Weights of a small GPT-style language model, trained from scratch on English Wikipedia: 4 heads of 64 (1 for keys and values), 313M tokens.
Each number is 128 + 24 x the weight over the matrix's rms, rounded and kept within 0 to 255. Layers, rows and columns count from 0. Numbers have three digits each.

# down: layer 5 MLP down (transposed), 1024x256, rms 0.0462, rows 810-862, columns 128-255
# up: layer 5 MLP up, 1024x256, rms 0.0542, rows 811-862, columns 128-255
down810:128130130134125124130130131135124127127126128132126131133130131126124138120124126123129139130123124125128134138134127135130131118138128123131122137137132129137131128121130132124129125130122132129124124126130129129135122130124127128129121126132132127126128122125133130123131127130117126127128116118136124124133121134134122129134125123122136127132128138129127122123122127123132129119130
up811:122152137110150155142149174119148115108185147121194126077157091158141093076115144122128123126085119126120128147074157091132097189162177107109184124141152136139094111099141110126128151130150090118138166148125159114110135170130138091124152159133073137127163151116132159136106137125139150142156135169132124155120144140150122099155146136160129116168151095142118080118110162092094082188135
down811:127145100179142095107113119116124128189128132170121109126082135151059141154120124112105112143171130152142144134156127157113129131126129115106142183125051097120135153133148138143103134113150096124128144108102134083145075127113100133110158151108102077086109097130122138107103109102119162111145140115153102126153153141099119114156088134094148140080117127135169149146130093107080158104107
up812:091113102151128163110117132100119148116152141160116075143135094155105115104127120101132095141141133102129120145091145121172165136120132138089163101214106131064104156170169145099078124118109127098115153146084158129125140143128119157137083119180135112129082152118109134109086137153158136129112149176108110149134138159128129126135131105148132077134098060142106125147102121145093154145144
down812:156090180081117126122114126170107093111112200109141109129139107143143133147115142138121167078148143144153168141142122094133136182120114146122101099115111121143137168087082104151165132104114113142138140132134132157148115098139140112145135141085137128121166132131122146134132132102107131120142142174161154132155142108106120095146076168140166154132144145075135109153127130119141068115156
up813:113128153116115130127114151143115140149123141116127144130135125126130118130127118120143132098148123120111089136084138138134145153121120125125130133139103129098117158113127109123153107148133096150141145118148146138153109132121133127142146124104132137135133126163126145121132103124158128133139106144101139148142124104135125134128121146109126119077144137113100117110136128121132108115128
down813:123120137105123110122125141133125116129165129119117135135125122117152125116122134127134132138134119140146113128137136132118113123114134147129117139117130142139130114106122142138117135119145105133127147128132135111122130111121123133140113141127165116116142148121139146138118122114144127142116117132117124121123130126131128132121132110125145130150143141124113131120120125130118129128134
up814:110157160106106163125148118111164109130143160126150196117137124156116147131113120115118094117125121142110082157110121147134111148071088103108143170171134174125101128099115111120143123144132164105157128119127115167077120147142135078183117141095122151130106116124145106129140137116182118139123133129120157150115145156143129132123131123112124147104138094101128132109126137113167117133142
down814:156126148161100106138111126131119118143096106087105125125109093127125160107123124150114138149136119158090186098176159114136145104113197137135100105145136110146139118107100151135125098177090074087082160100156143118139133163131125132161175137101122098153130110169109127121098087155097108097166133121095158130135137130142130116168102131125124117159136187088141148126181094159121117121161
up815:121130167130136129148128111134132140144130128152123125120119118134125121132124136142147126109129134134130120165102127119102150128111138152125126105121134116116142143122120123112150114114121123111127107120134135135114126140125124141123132127125141126148114138133112119117105146129131135112148115135116123133133130123138122131139119137116113115137140108117114145146136177137136136112131
down815:121124124135140140123127117127140125119123126133121123127131125122132130117131130126130118135119135138128125127133126117125132133132123126128132124125136121115133134125126130124129120125135138131149128129125122123121135134129125132131137122128129130131127134119123123128123121122121119129118129130126147129132120127128127138125130133127123130133127120131120122134138128123131126118122
up816:136083177100144088113139145090160134120116146136180133119135113159171117097124119160141121069129125115067111129112133124125138111157144118102167128119143131099082144156110139079145137149135094134145092124183161117118150170170162149139142100158165112158127115145140129120112217160184117098100134140098120123121160137145120127118155134117143119071157084154154104122167111175111137162151
down816:138135125126145158156120140140123110082128074154114123145155126140089132114094153145136135187098114122143191180146154140147149092129113150129126150082088143106155154167119109149140129112131131117135129092099098122114179151142080118141104104129154135130101182086118124091113104105179107175191110133157170131130133163098146122139158076093096100150149132138101169123118129125119149133133
up817:140138135140138146127113126137131134138111117149126126128112108134138129116130132115134129125121128140120122137120148132138120147125142110111127142142106111106137157120123129107159122128112132129136123134142139134131104089135119132141113115130132134127146108119101108126128150154136143135109147131120096104126138128125125105106122136112125141098136096116141146150115115137148122134137
down817:134123141128135137126137123131123138118131128120124131143122117127124122153114119134135123126136127126140122141125122141123130125125133118119133125133132129124147117120128134151114125123119121144111148129137130115124114122130134128140121133131124146124122131115122149124126122126125124115132108130125138122128130137119134125125133120139131128120131125134144114121126130127138121134119
up818:133109140127123122137130110139153148151114132133130119113137127137126129143140118145136136126127131107129118138127105128113136167135151149117142113135133140101140150128093128132151095107143120109147119111119148144135109122121121123125113124112134117144133122119128141125115124132134142108129124140123156096097153132130142135098117118114133135115168138143117123129125145111119125132111
down818:131126126127129133126127136114131121126132107122130132124128128131120132116120133113131121135140116121138137129142126119123117139130125122128114111125147132125139115126133128142120124124126137137140112138139135118139127127134131124130132128126127134121124118127123129138124132130126136132130140125131142130122132136118138124127124113123131123136125123114133116122137125118116124130132
up819:174161119085133117110115122126111096183099103166097143087140123119125145132132138135126148081146174080158077073131144132117097132168114079140087110161096142093131115088131147143135127137122117131108156184151131109170101113127169164116130117148166100147118129133131136092127136147155144170075140111158125127155138178157112125161102119138142077151139129138155137148117192134183098130143
down819:152074109114133094121133168133123208155173133105100112139094168195118137165107165102138086092086128111062193147101168116128134117114146141113114136115146140172059133092165145149126119077142105134106102114176142160058117109119129169090117101149131096105117113099165130122095171141134139138094118147133088123143128128182141121127107133143151114208214140152166134145156109141135134148128
up820:121133145131134106120138115125159134153122126099124155119134122115143117141142135133144105119127127124127092119139108146126127135136132113109133148146127139108158138131115127123130119145135122124137142152129157141121138131127133126146136139102128122144131109118147109115124111148137154114126117118100122139129152162137136105130148125126103127109145112122127137143123114128153114112116
down820:128112126126132129128126126115127129137132136130137131132135121113130140135117132136133138122121123139142124119128140120132113128131133129126132125129133123128129123123122107132133117130128132127127128122131127128135126121117131128124122136133138135122125112135131114122131123120125122122130120126141119133129135133120135120122134125127129133135131134137122142127134131117130127122125
up821:097176189163091142137146113117170114135133188103102113114117114111112143126154142082179132129117144090129174190131115135157161155063083175046149082129114161151181142144085066097164121150117130153166094138123137133171087102132083096149101150103153100107138142155159137099154149098126125134074152137154138098147133187107136118119083144146132098127137092160142209065155137134137130147112
down821:058130194161166139122153146154139107104131127102151143095145141135135148123113109114143091156129129138083205112166144112146117133074123117098114078174145137127183139128122132108151161092163098132166111099125163120149131131154146116094141107146142106105151159153149109073130097165117120152118101120110102118143132137099139132075132114083079125180120148103118142083142179166102138099132
up822:127099081138177081117117108129149150176047132111144111095120084132094136136189144150109069148162155155115110107062148072151144151164177102089182128107143129105077112144138156138100122080153132139139106069132112111117136155135123086120145137133087124140094130122103085107068081143151161150091127141110152146142137118131142089169148152092138176124146108106122121172159135137093143162106
down822:146121134108103122130124149104104114149110151121067138164113104051121110131130154116141173156141143121084167149138140178145154159172131119147135139142163058136122154073144113131118198151140117108183154164119145118138138157128071135071154122116063070141155175145122118193108174093172150124137111119128137138141116181137105114112101085147173132161129153103171135110180111154094134161160
up823:123116148151147122141132127157129127139117128119110133135137104124127144119154139137138128111125123101114111137124113149126150140124171134138111121126115121110142148123116125119132124118122113106122138123146131139114123102110114121134095122092140131154131129134140138123152125122142152130137128140096117154135161135158131122115120147129139130103162140128126151119130125126122124127103
down823:136139137139136119139119138124118125139118133145120137117131140129119121119134121135121131134126130121121127136125126114132135134127124113135116141125129130135142120126131116119144135120118129124139142136119136123124113130128121135123111141108122148154141105119127137125128129131116127125123139131115125120116131140137143129144128148127128144143125110118126118122114134128124121129140
up824:139107113096111159174132116158127169169126118128112127115163056115124081134116122123136100110119197144110108165119152124095153186147084161130146134193085148028111131107111154119149146135155108103158148089119151130179151182139124132104126109102155137112144144125114106122109085111142115115125118134134108122142162126113155115143096215133102154110150137121116116117091162136171106188113
down824:124137156187111059131109115137133116081090122135123167144082137113132168165140163151117120118133116154179097149102122128119161102121163111101096097096129145107111099187121104137123155146102121143153133177073163118090162122147101122070101074051178160186108159131168171122114141107135098132164147124122168126142104165128106151111137133125130090143100094114129107142081139117080140139139
up825:135125136143113108113139130164135067093119131114118133141069120135165120147136087158180128095135128146078124101105162149123153184156122140105105102109147127114153137085115149102109128168142148121177143125106154142119074139176099143104157102063149112158143124129155091148138130156182105165112151137124165105106133176150123131145128121168087136092159152119095091117143185109135138171123
down825:131124107134125122128109153149144108130159173113123113158119148098174125136127116088128202132114094178125096122086132099128076158157128181073108119083153083119158045099148115187127173158133184152176133139115118081124103156134106147165075145170109105107147204173109170134136173151115158176130107136134148154140088113113113106107130130141074175120164148113044162094155101125108144146152
up826:139178108103100139086105092126130150125156122154115173124140129136165040123161140138145114151161153154098119114088151146121115119127135165162113146086140178094154084111103159118114102120156164086123138130150139110130122148110172124134147134119134165173107116096134136134106160117152107087123138147118089095140136132160117114160148099059123138124129141118130127154121112112164145093151
down826:125169070142159123091121135119154149151091150120117142084138102119100116093157139078117132118066121115121144142105116115135118128134070104114115075094104129128149155095123099097141093141131124135128086080149115130187136104089132109133176132170132069149099121130137121095119155179115075138072132158140147109102148118133088128130118099111146159149129127145094108123111103122134102127114
up827:138095163165133074164117152170130094135177170097144109136142084151201141122112090098146146081175142104121117120106156159145137134153165117114136123120111124118237115188140139074106132146144118128145150061148155138134109158125115132084115114132183079231128161163146161118123191143166120144203063161118174130155139091140101127193125121177145152158138173059128167121162222151148123108099
down827:159249070166146157157104125142113179103224146088125103090099133156106168189072144099123100120131116203129081112060113221094139082156144174089102158125092177154087105093153172131066119116138133163185099110103104161130083126125129102175134149154086152097071206099128170137207189104088116087103132128117151123145091091101171105148153119090128105088150088128166170122102133165153190209073
up828:120118138116127152138121107131129145142120123125158135116128116155128147142136123143117119121142113122122113155127111134134119153107118123116128124133137150104136116117110113126123118126138133104148112119130140140154120132142131119120118103108136124121142113115116148143123109134138147150108113142136121109117139143138115122149127137130128162135139128119133121141116141140124120147121
down828:128132133130118122127128129126124124113117127131121128129119129124117124138131131130118132135125139128130121124139124123125127128136127123135123125126127122130135126125130131131134135138121138129132123135122128128129127121133135126129126122127124130137132138129130141136134130125132129130137130126134128134127121131134125127132128125124129127134126141126124123124129121124130129127131
up829:113150163100086134117129139145128171148130151108133149114147081141178085117108121146208177136152151133115111159155159113138154149122131111117140107115089147096117133079114151151142108105157143150128109125110162155097108156105109132104123098075163081154090134168130105144161165120089088134156148147105102111124137130110140150105155176116109119132103160126139119124157156129159134154108
down829:105149073135096080110150138143111103060103109170137157156111118126153135108123122143097131090079133173179106159151150148101148103177154139136089121129118082118142090109132091137141158126134131148122107124119115105131128128100136088115104134128132172072100129123156145151092145072105156102111114176181122099126130104121112112125128080126132108096100124077092145123136062175150157121144
up830:156136144149155103128141087090183178145152115128086116158142111112124149111113116194142052109153159162063073205107131147101112150144114120155125196109157115115091122180169115106164144122174181108176129112119141132058094159135153164140178121115154126136111115069137105105099141191193103081116122117035131136128109089135119103106154186136137117111161050104081174151152171101134129112116
down830:059149091088159080131118120121132121077220197169119059084167149133063159041106083164083141138117147093094119134136121156179172136112153130147105143075104141133162144132169107123133100087114126165065153157134134093180185139157165132157100149124104147157113151185184169108108099122148148146166161145150126129143139080097125131161135099062113159126142179091133109127096140194162129147125
up831:095139141154133130146133096151157176103150148059161149163161122133143103138124151146163068129149159108108114152118089142152188129115115095114183138093124135132143120140105140101104131132122116134188132149115129108109151166101085129133124138106151133109097143144152136163115126162178135164109139142082157116124150166144118101055106132147114134107137102107102176111083130136167116173112
down831:110134136103148175080121111137147143095148086133149097114114099159127156115081130139126108031151157139083165156168149156148143091094129126117124100081133120132132093109148177097118181119165132052147130090112142085118113103122178156138111171144181157146113100102141129108081087166150107124124137121114162119126122109121115118132116103113149181129124147142165159088093130147089147108138
up832:172168108162081150111117151186140162194198105127124115084155062091132158128148150105142119100134152102122090173128160138073107142162088113121163136162068162106102212113107135095151129095101166128123105128069105118212139129098128131136130099129110135141155123130126115109128133107115123144185115152101139131122106114133125113113135169138130132094159099136113118141086190142094129088135
down832:157120137154129151105133154153173138095111104101103106112170129171153110133105102147138121116099130074135139130122125137183131114121074172157126172143118153110123127150122167182130110109110107110062169070105084130131094105093116128106163090158112112146169122129144110153127142124104104089157111123119129138117068096137167118110114163169085156194111155114141139139141129119081130174101
up833:150123140137129143166146102104084102135164120114128102157157088170166132143149145138141110126087138165081134177128141098147106116096134117106134143167112163098139118086126089128175152128108150120092120073104161115109140155138130095114083142154104135139075158128119090099085130104135156169128119146117148145175175120104167119125114115108069161141170096189093084116142116133083124120093
down833:115176147144125157154147140166110138138112168107125121135172143147100127146122140153134110151139084153143128124098177109124139117132157094118123124152141127164196171074139107161173154162083152156117140116093148121145118123133121146134059109144121165146158136155083092107135097148144195137104155125143154100144128118087119110171127134159124119137124141150100109157116120127177095127138
up834:129139129131122123149137122133130150121151143130111135133127110119158136121125133118145114131126134125132135136127123137129146138139131123130141131147108150130124121136123142108139114130129137138137134124124143144141136128112106142145109099130140148139145105135115143095104126146129140135122114140104143127133127140118113120129128121125125148128171118127118137142108131131119131127119
down834:126143138123121137123135140135127120121127136111125132117122132140136122138130133119138123129127120133140128123140134123124137135141111117122126125118129128135121116128136118135131132133132136131130122133133121123126128120133135137123132120130122119127144143128137141131137131113115116133124139128124127134128132114121132129123139125129130118125123130136136127122135137123130141128138
up835:121102134116145130159123139144148123133137125132127137121139105124131144131147141130157134138145139127110107116106106130115132138109147112134133112132125149122128120150144130110134116139144131124126130102123136125126146132132110120145117128130136132122126149135102122120129149121124127125132141138098129108130141122133129132132118151104132133104138108131117140151115153115128103137145
down835:135118123127137132126134131126120128134127128127116122127132128132128130132130126131131125123128128129118133127119130121131127128136132129123130128138123122123126126125122122128128119125123124120125129129124125131126128128130130134135124132126125128128128133124124132129128119127119126128135130128126130129132127127134134125125121131137123132127125127128125128125131121126121125130126
up836:157136140150103138134138095181130109116170090119112153151085099162181167137115149127111093145161114134087120116125100133079115150106137086135123084111111127137184104134117129103179110149151108126200128097111137118138137146168106061130112135125139150113084148135156086079115089150170123155118128109121128143111127124121129142135139129130126155124155156151119165167128134158161124150085
down836:141137112136140095106085057145133115111092098128127069131090150137105111148161114099156128144149124103117125078160129122177144126095148100099112084147100121128158126154138117106144107107137135094124123136107114107154084122121138175103126120170160121124147114133144129111136111139129162111129123105147184138131167111138157147077145127142089157107111136167160164122102142120124108138121
up837:145114177170084106118157136156136077128095134146159104132120091123154153133113149173127123099131158163107154146130167093178128194139163115093097139116113128034130129125073085064123136107155108113107124111152146092070103171114127146147130050093189176179126079090142077117104158133078108093153098129115201100128149097103108135156113148135066164152122070056141166112185245122125142116154
down837:153175075134159143159179110062135159096140138090148166093156179155114087124121112069161112074134099088125064146080105151136114138043085148119097194058138133157146111121118086179174154138120120132069145121119121125154134129147149175083165130203139191067126124174135181096156127098118051120154107102139154134081183096113089098156154108109098146088109138095080169110136126099139108140134
up838:154130164081134108134102154149126144129107120090170099165188082125148119164142086136196176099087164144138100091085164124123109144148160179159080134166152123106125158062058067101157083129094083105096116093131117062102069112119132103175107134161165134168153121157107131090128130152119131157109166140079159123106107110157105102105095148157086196156164147130120098172124144125137132133181
down838:166058103103056086167134150112122129149147163109105111105174081156138179156111129090165099123060086123097089112078216076121114151074126087113162119160081169080107115173159063069156174112147106096139105199091133078129128096149185157130109075078156039129086072113182103040099169112095144121205093138100143159148111070102150140115230130103108137142138063180070201156133158184164141138068
up839:145099158065096068094129082172072139117103101153125096155096104065143128138147131135166133149178158152115118103105110107142134154168109063140115085100140129104137141144125111083133120159105087131148166161150136130166114177132115107140124065188189153095122138108192066133112119158130149138129102121135196123125165129139117119066129129150099144098165126140111154177160128140174089170154
down839:189088097120117126100085163072080075107135056102164123132070130128152152138071178123084167088145135165144142124165150170109108109124155095152115134082127076132114137118079178126096126079168114078141083125138116113123111154114134116117133175110100141160148112134147161127170130113089116118141126119152097121141147190170189134156126114130141141151151146142131108171078132124133099124161
up840:120123146134136125117108131135133111122139143148104139128110111120141132122134117125128121108154122132108135122109112098111127121124143115137135113134134171120117134143128111109127113127144132126130116122153127124128107116110109112131118116122092133139135117139129108127132140145143139122115104144107154144124131133125112117095094153126118138125125138129124147144136146122145140116130
down840:119127130131136126128137128128120128130124119132119124132120133130118132136130130127128125121131129124130124138122133125127123129130136132134122131127140127136124131124129131123116132129130144129129130134130124124125136122136121133124118128132122137125135120132127126130125128120121126120134117128136129125131122130131128134126122127134136134133117127129126120133127133107123133125124
up841:184191156092135144135075148138119126113079111062157076107156101155150099186163128187157142046220210134094160167084136079158193137098129144111123101119108136035126197129131084089140080111155114086141077120147111135139116175105134107133121123095102136131151116164184141100103159136103110107118181120080173102137119107125165100189134186101084128143161148206136116161136210068151144154157
down841:120106166080120137086154071150115072073096171177042060139068168123201189154145130129137099138195148225201135080108171152088137110118106134078163172155116174130106183149146138161106144130103126118127068131101112143030126189104121086104122121133156145100121139157173157152150166136059092118123169127176210149109124129063005124160102100209091160054106110221079105103184135081247176150081
up842:179162118073072145151102119137216103135132140163119087098113142080160117053141168117148146120145098148125090164099099138142151134130194129149098126153187159075175159161111114097114072134158169133078154141111147162137119103157096136143088101151075117125107091130125110119101101176074095081119161146123094137167113116126140125107156147135122127124134145152140123173127131147135131105127
down842:125161132162161081144114090140152099108128186127164112103164170068137071102056163150144120083128130139176108095148139147170163099135134168089139142175124120138153150094080105132051083124147125155119107165127127082127126112146104147160192150159153101136183128184145160130147116126099072094097105130148172128129124098106146128136108110135168148107111143113123063129145159137084133091116
up843:123130160114128142142147123124146135170140152137121146113123121098141122125117137138152133112136144143122108154132101126109116118122126128121137136140125118114144128128125132131128114132143127140127110114121124127125109135114141139116109115128127114153143135136132102104139135127138141115125135158081113130141143136133144113109114166122118121114153117113127113121121140137124141132127
down843:125131144132125126124124123125129117125139134127129126145142129132130126122124138121124123118112128139129131123125125128127133118129130115121119127135127126132128132121133122131126115123118120131140129131117108134130123128131119121141108145130135131132131119112125132125123115131124116111134132141132129123137133124146149147134127121134124121130138147142129132126131130124122123113128
up844:133120134114150128119116097124114134137130160135126137109119144116143136139127123138152114145131145134139115149141119120115116134097116136128132137116142137110140148118137109136141125133134134135146146140137150144149130126146122130148137121107125126151130114120126101138126112127144146157135157168108135138120143132129123111100116131125109114138114091135104111133139118144135116140140
down844:126126125132129124125132128125132127130125131121130123132123129127122134129124125127131137132122124130128128125132126121128129123128128124124130124132125123132124126136129120124124122130132138133129130130130129117131127126130130122129126132127125132127129133127131132133122124124133127131132133131130130126131122130126132128133124128139134121121130122130131129127123119127126128125127
up845:122169130127157165132127116126120117151104138100151160137122128141149153074131128129143116105138169117150143187153144127131100156126096145141147170210113150083161140112123118101149128085110118069095097145125102154104132143134132117185145105140137116190181132153110148130104129124142119108180110227073133137126143163144133107105161155155098151144125116164082120158127136129180117181134
down845:119125137082113145139120131141051095097123136117059126159128129125122153168138127169186070037103119185106145121147137168139152131162112129098164051202167186135125105124108105155081094102105083096116146134149148140139125112140100176124108124094132176158125166088157110092095127071151170145125153127147130152136097151081111174122128152146132095149114127187107125125151133143163156147151
up846:116112132116111102120134142189113057093091074128060113125129117088138146122119114129146096086149133100090123185109125140164114130111178139147115096127164166102132088125155137107111127136182088156121096134177140119071128154125126092158117104083117161160154144120121129151114118153116185155168115129113142178115184103151142117161151116155103124100150089127144120144100124145176135163196
down846:188180143119081098133129121120111145137114133169142166057053106135092131143115157117127096129125140146105106148150116151090145128166148170111108131122136171150183110147141201114101137116128136120086155133114118153134158153135157146083142172146078108127091097117172113144164068142168107097118119124102141089095105114107129126124106114103149134079098092133185139156106103152140118104153
up847:130116129144123117130113130153138150144118109126125145130113109149131129129138153150138132135136127110150126124124129137116115142123119124118119141134109130121148148128130114119133111125128128147122126139120140114135136136116120123130139118132120129120125113136130136125121135151122151137136121141111150131139146129118114138130126107139099162116161119112122141161117131147131130128131
down847:127127129128129132131125129128128124129125130124124132125128138137123128131128130130127124135128123128134121126124125127127132122129135127131128130134133123134124127123125121127129125123129122129126131127128127127127134131130125126121132132128125132129126125131120126125125122126125126130131121130129127123121126131125130137123131132133120130131127127128126126133131129131132134123134
up848:120202136092082186131141158143165104111088131107173123100098087091140128103089123177197104174155196106095163186116132088127160145080067166121139134155145146017128141125098133103079132094121107099101098137140120166137154125133144113162134147144148115169182094121150100100073146131125151082137130193116133126101175172119136105092164156163116148118187103130143060105124114125162144172135
down848:130111123104124088145172158122137118107142147129100073126125159049146148103124114218177105166124140086248178071195138119102184171106148086183043126118138134073067110072138088198100066118066054084105120101139107141126144126140120104145120089154157113116180120121180171156096121121149138141216140150156142190098115146133117091160094136178096120075097031165155102152136141145081134190165
up849:160094121147169149108104117150126146176166142160119095121143098086101154100163177107133118143155087136083076077131095097186106128124130148143120098170124157125101154118164164085167115158125108083139122119105119120088086149109125094155118072070092097144104172145105108088105131171119172156124117126124117128163149173122119118102145088158107142143131138137104152161126156120114145114100
down849:123097134081156174122130102151107142137082139164057091096068091107115133162122104097146060100113161127141133073135132115090134117175166100131163092106097133117151160149109162100124155150106175123095123167146130091173103134127138163134124111135073085116141154137147116134146191122116109066169130131112112128125115175135090101098095155115138131126099120196184110126123144152071182122094
up850:128125128127102128137137126132140118154110155141117141127125112129119109109150136128122121130130142122122134135148130128141126144108135129131142113137126118116133132118119127128149128127126104122140123146141134145123111139133130102132130122122137144135133115146116113116122141150138137136126149146108101145130149147125129123132135145118113146126138135138102132147131148127122115127118
down850:133132140128130132129129133130124121131126133127134124115130131130131127127140134120130133130124130126129140131130130124133121124124121128128125126129129127135127120137128122125127132124121128128123132129135125121132137130130128127126121123125122132128132116130123132123129128133135126131128123133132139129126127130120128124124122128134121132124128132133124125129123121129129126128118
up851:146124137125124090140134119164133098129132129126094134124123099146131147109176144139130131110098130127129124123101126163131149137120107140124151135132113145115144139122155119124131107105132144114120109116145161124123114127119110113141140136104133140130144123114122135110106123163118141152141115150106135134097151148106110089155096144143131155123162146128110133132124151141144126131078
down851:110122127117112146101126129141116134120110136137101116151114137089111144108121091117117139134118142089134152129168128118145137111137142130131119112141125137128112141123126110118135150121107102110124139113117133124135129096126112119084109129129149140125131080135109159127142126120105134151143129128098145130124136156125141117138149124152124155128135119136096136126127143131104132083135
up852:173162124120140171150167140103140167164143119141133139111157091075166130107165110121171120176087158154102128123131154139153173131121105109140148165178103167097099125145080115075157119112152156119125093108149148143130136133102154114138141136123096131148103133139125154105155114118170124157113189177132137161123220152165104113113132168115120164104152134119115113076108157064166116141106
down852:157145077188102125152144103086138127116130106120149144147123131117125109140136175143116085128131111172146103138089129145111175114093143125142133124063117104131081142133116171174109127128104181121100153104108126130118163122117102146095107085066129101127077182159128167150115121089161094123109140121147162139146117164159115132134118070094100138127126089111102086135120097142091150128128
up853:143065134128149096191090095130150158129121183159132128165162128105137120142099125098097087114143122120106138121153084134102089186126093073130076063151127131136174164129142110112124106173143089143156126141079136147112151157155140124125165100079133154097148111141150115100123116180126161163118181100143141136121155122126170131096110139117137138111154169178083148136132122143151133147118
down853:141164121122169121089111084107189185172149146126138135128106122174092158112100154131122134191082135164151124110061137077137070142082123098178103139154147147117112117135131151101120156123102157148152132091113108167135094182139113114089166169178130125147119148127122132156098090149151099133130146105142156113127118114095140127095146126140116142137089125168096108110112080113157141128100
up854:115146128116147123139103110141132131156133131144152146140113127104139145102124104127141124105130131125117126138137150126125124148132128129136122159137125129124145143131113141109134124132137124121143119117122154164106118139127111113152123140107093130134150118140106134134142131135117135119106129136121134128111147138142147122129117135118148120112146116118113124127113139128127107144131
down854:133125120131119137127126125133137133121123129128124129128124121128126127132124126121131132129129124119125128129122124131133126134125131121121131134136130134118133120122124113119127125131131115127127131129135131134126124133125122116126127127121134125137127125121128140125131128136138125131125123132130121123129132124137133123132138130135132119127128116129127124124127137119126125125126
up855:110135111145126136118122148127059193134121135138138148149135116138113120049127124153149132091149147148095133154103150157176129139170116157143070117189130103135120163136145078109135153151147096139154100126110143121103121130122129145138168121120143055156173152109117075148096108096138139107146108156134141122138140172139161115114117201135101150100171120116108116075112133174113112100106
down855:114145164091169117131153127161088120109155142097127123177083107123116055109068154121168074151082119141163158130110134116150118081098119129077136109168149166093143156173135129154086108144128086149096096135126102085143127132134109124121123092114138119162117143159145103130053161136132114118187155135114145112146086103146141125131118148130109139146118147127102157138133167168138164141142
up856:130119164113146120161130125152128138137111125119125125139137112120141125126150143138146123103140150128134131149123142120115116144127148130106141147123109133117142119149128133134138111111151111141135112128118154133130114131114136102134112118135102128134135125105152112114128143160138110125109141153126122136111138126117134114122134146102131144117133137146112133123134128141127108128131
down856:136135135125134121131122132124128123126133130129123124128123130128126131132137128127127132125127120133130127127123123124129128126123121134136130121125128131126132129130120125134125118129127131126132130131126121128114123129125129130123130138126130131140127122133122139126130116127118133131133125127132127129128128130125127133122113121132125122131126124134123121128126128129131129128134
up857:157124124102123062121094077129155099112091116099105134094075105134105152138125153160160140102111185058092164137095122101116168138090129129156060154173115090110118186135053103105124124150152120102121138097089153156111073131145098114170134135117040180155161136098099112113142072166135114119131081128116074152144135111139125110143062195149132147097189168166098131127148153102184096101086
down857:132062130140140147121207183205142121117125085157166056152159132077143111112114117170151173103136131091117124140113147189145133130098125137099145118185151156159139194102110124110109153139116095150163155156170139128193120166142143092198175116138141116087172168174102106073146081118120208115094139159150175114124120112115134109094156156151103114153143146138113153119128059134092096132135
up858:134110124147166094175124111161132096144119146105157082149148099106128173161107097126124111048163192137161138166129140119142110176108112126115121074154106129130162088098112081117113134107137112115146117120104152116119116132122134112130135093121156148144111144098131124119085186125103167166148130147163147136121131167128166124143126124153132166170152162138098148137133113138125161156122
down858:138110127139138171146148118125108124156097150141140141108092157129164127154121148137133095123143120103125085151113154101185064141125118110142123115144155101187149156132155096101189137152131164138151097116134145093161082135117177130088108150196114125094132121153123112125111149115125106155116143111099134123131135165107145101139131098137091129153140087138117169120113123137118166134122
up859:167108114074124177130113120144132100154092097077084113124083123107106123148134140120122100130088145147092087137121129078104126122136117137149107144181097151106160134129106091114096095146104156150112101073128100116113147119161104093145162093117124100102124128106063103133152091131132092173144123118114152110098112158124113113095149172105089156089144124105064124127134106102122139130075
down859:115135128126149114140153176096127124107103171102075154105149159158174090157140136108147122132089111125154120169167162077098059152142152123174170129098137129101143113111085153175090122096072091182105113145164153161144110124132112115116154118123141138133133079179110122198177118132159114162155122159141086124112115127170128124107108110137125150147153103121133102170133119123115132137135
up860:140136136123133111160120115144122141134144134137121193128126129119114123102145132128143135114127132128107131124136130114133138143124130141114130126121123147105152132134122128110127095130133122115120107123118148125157118148102117114123111136108140142147139125144145109112124130129137128123126116146110115135137127127138109102125124130114108106121138140126139140143116132141114126129117
down860:131136127118136135128141144114125123128125117115123142133135141116131122129110127123130125132130124135127125128121126123133127132144123120136134126124133124140130119117140116137125125116135134134124121146134127119130123122131129128124124129136127122133131133118132124128126129143126123117127135130128110121121122131134129130121140125132130137131135115109132115124133117128127116122135
up861:125141130119146136141131128117167129133130134126112144127129099127143122123122111128141108107128131125130133127120126126125112147131135133109133127144126144115130128115125129108123104127144121129137127116118129123141105144095145118125116116117101145136148128114116152122124120148137148118126126128115118137128162120131134133135119107141121125125138102125128134132117128133141120123103
down861:126132124131129120132129124131135136131128137127120122137140125121129118129131123130132134125128133124130120132128126124134128130130132132132130119135129124123129134124133126129124126128130135128132123125119127127118127135130114136122130117132135127127131127122127140117120122135140134123135128129141124123124134132133127123125130124137125130126128137129129130131119128124140129124127
up862:106159139125159144131110121143117132126175155131105151098097118103170100179103122132109146113114103136130143125121129162140123167076115142128099086144120122096150145112073095061135126129123078157108136134154121151126121157140136111108158121069139123113091123140106137084106113122116119109135110144153156094138170131128140137124082121130115192094161123148128093128123146132091124072118
down862:115144070101103190112173166101115125127126127147110146104110109111139053143132156144123113111149108086158169120121114102183122134133122139128172116162084128146095123103177139115165167127131115153113139162141152098160170129138137136137156130126130129134102153128127149108154161171117129110158144106119136132124122084117095128108158101131167099157109169147186150175105104099115093173117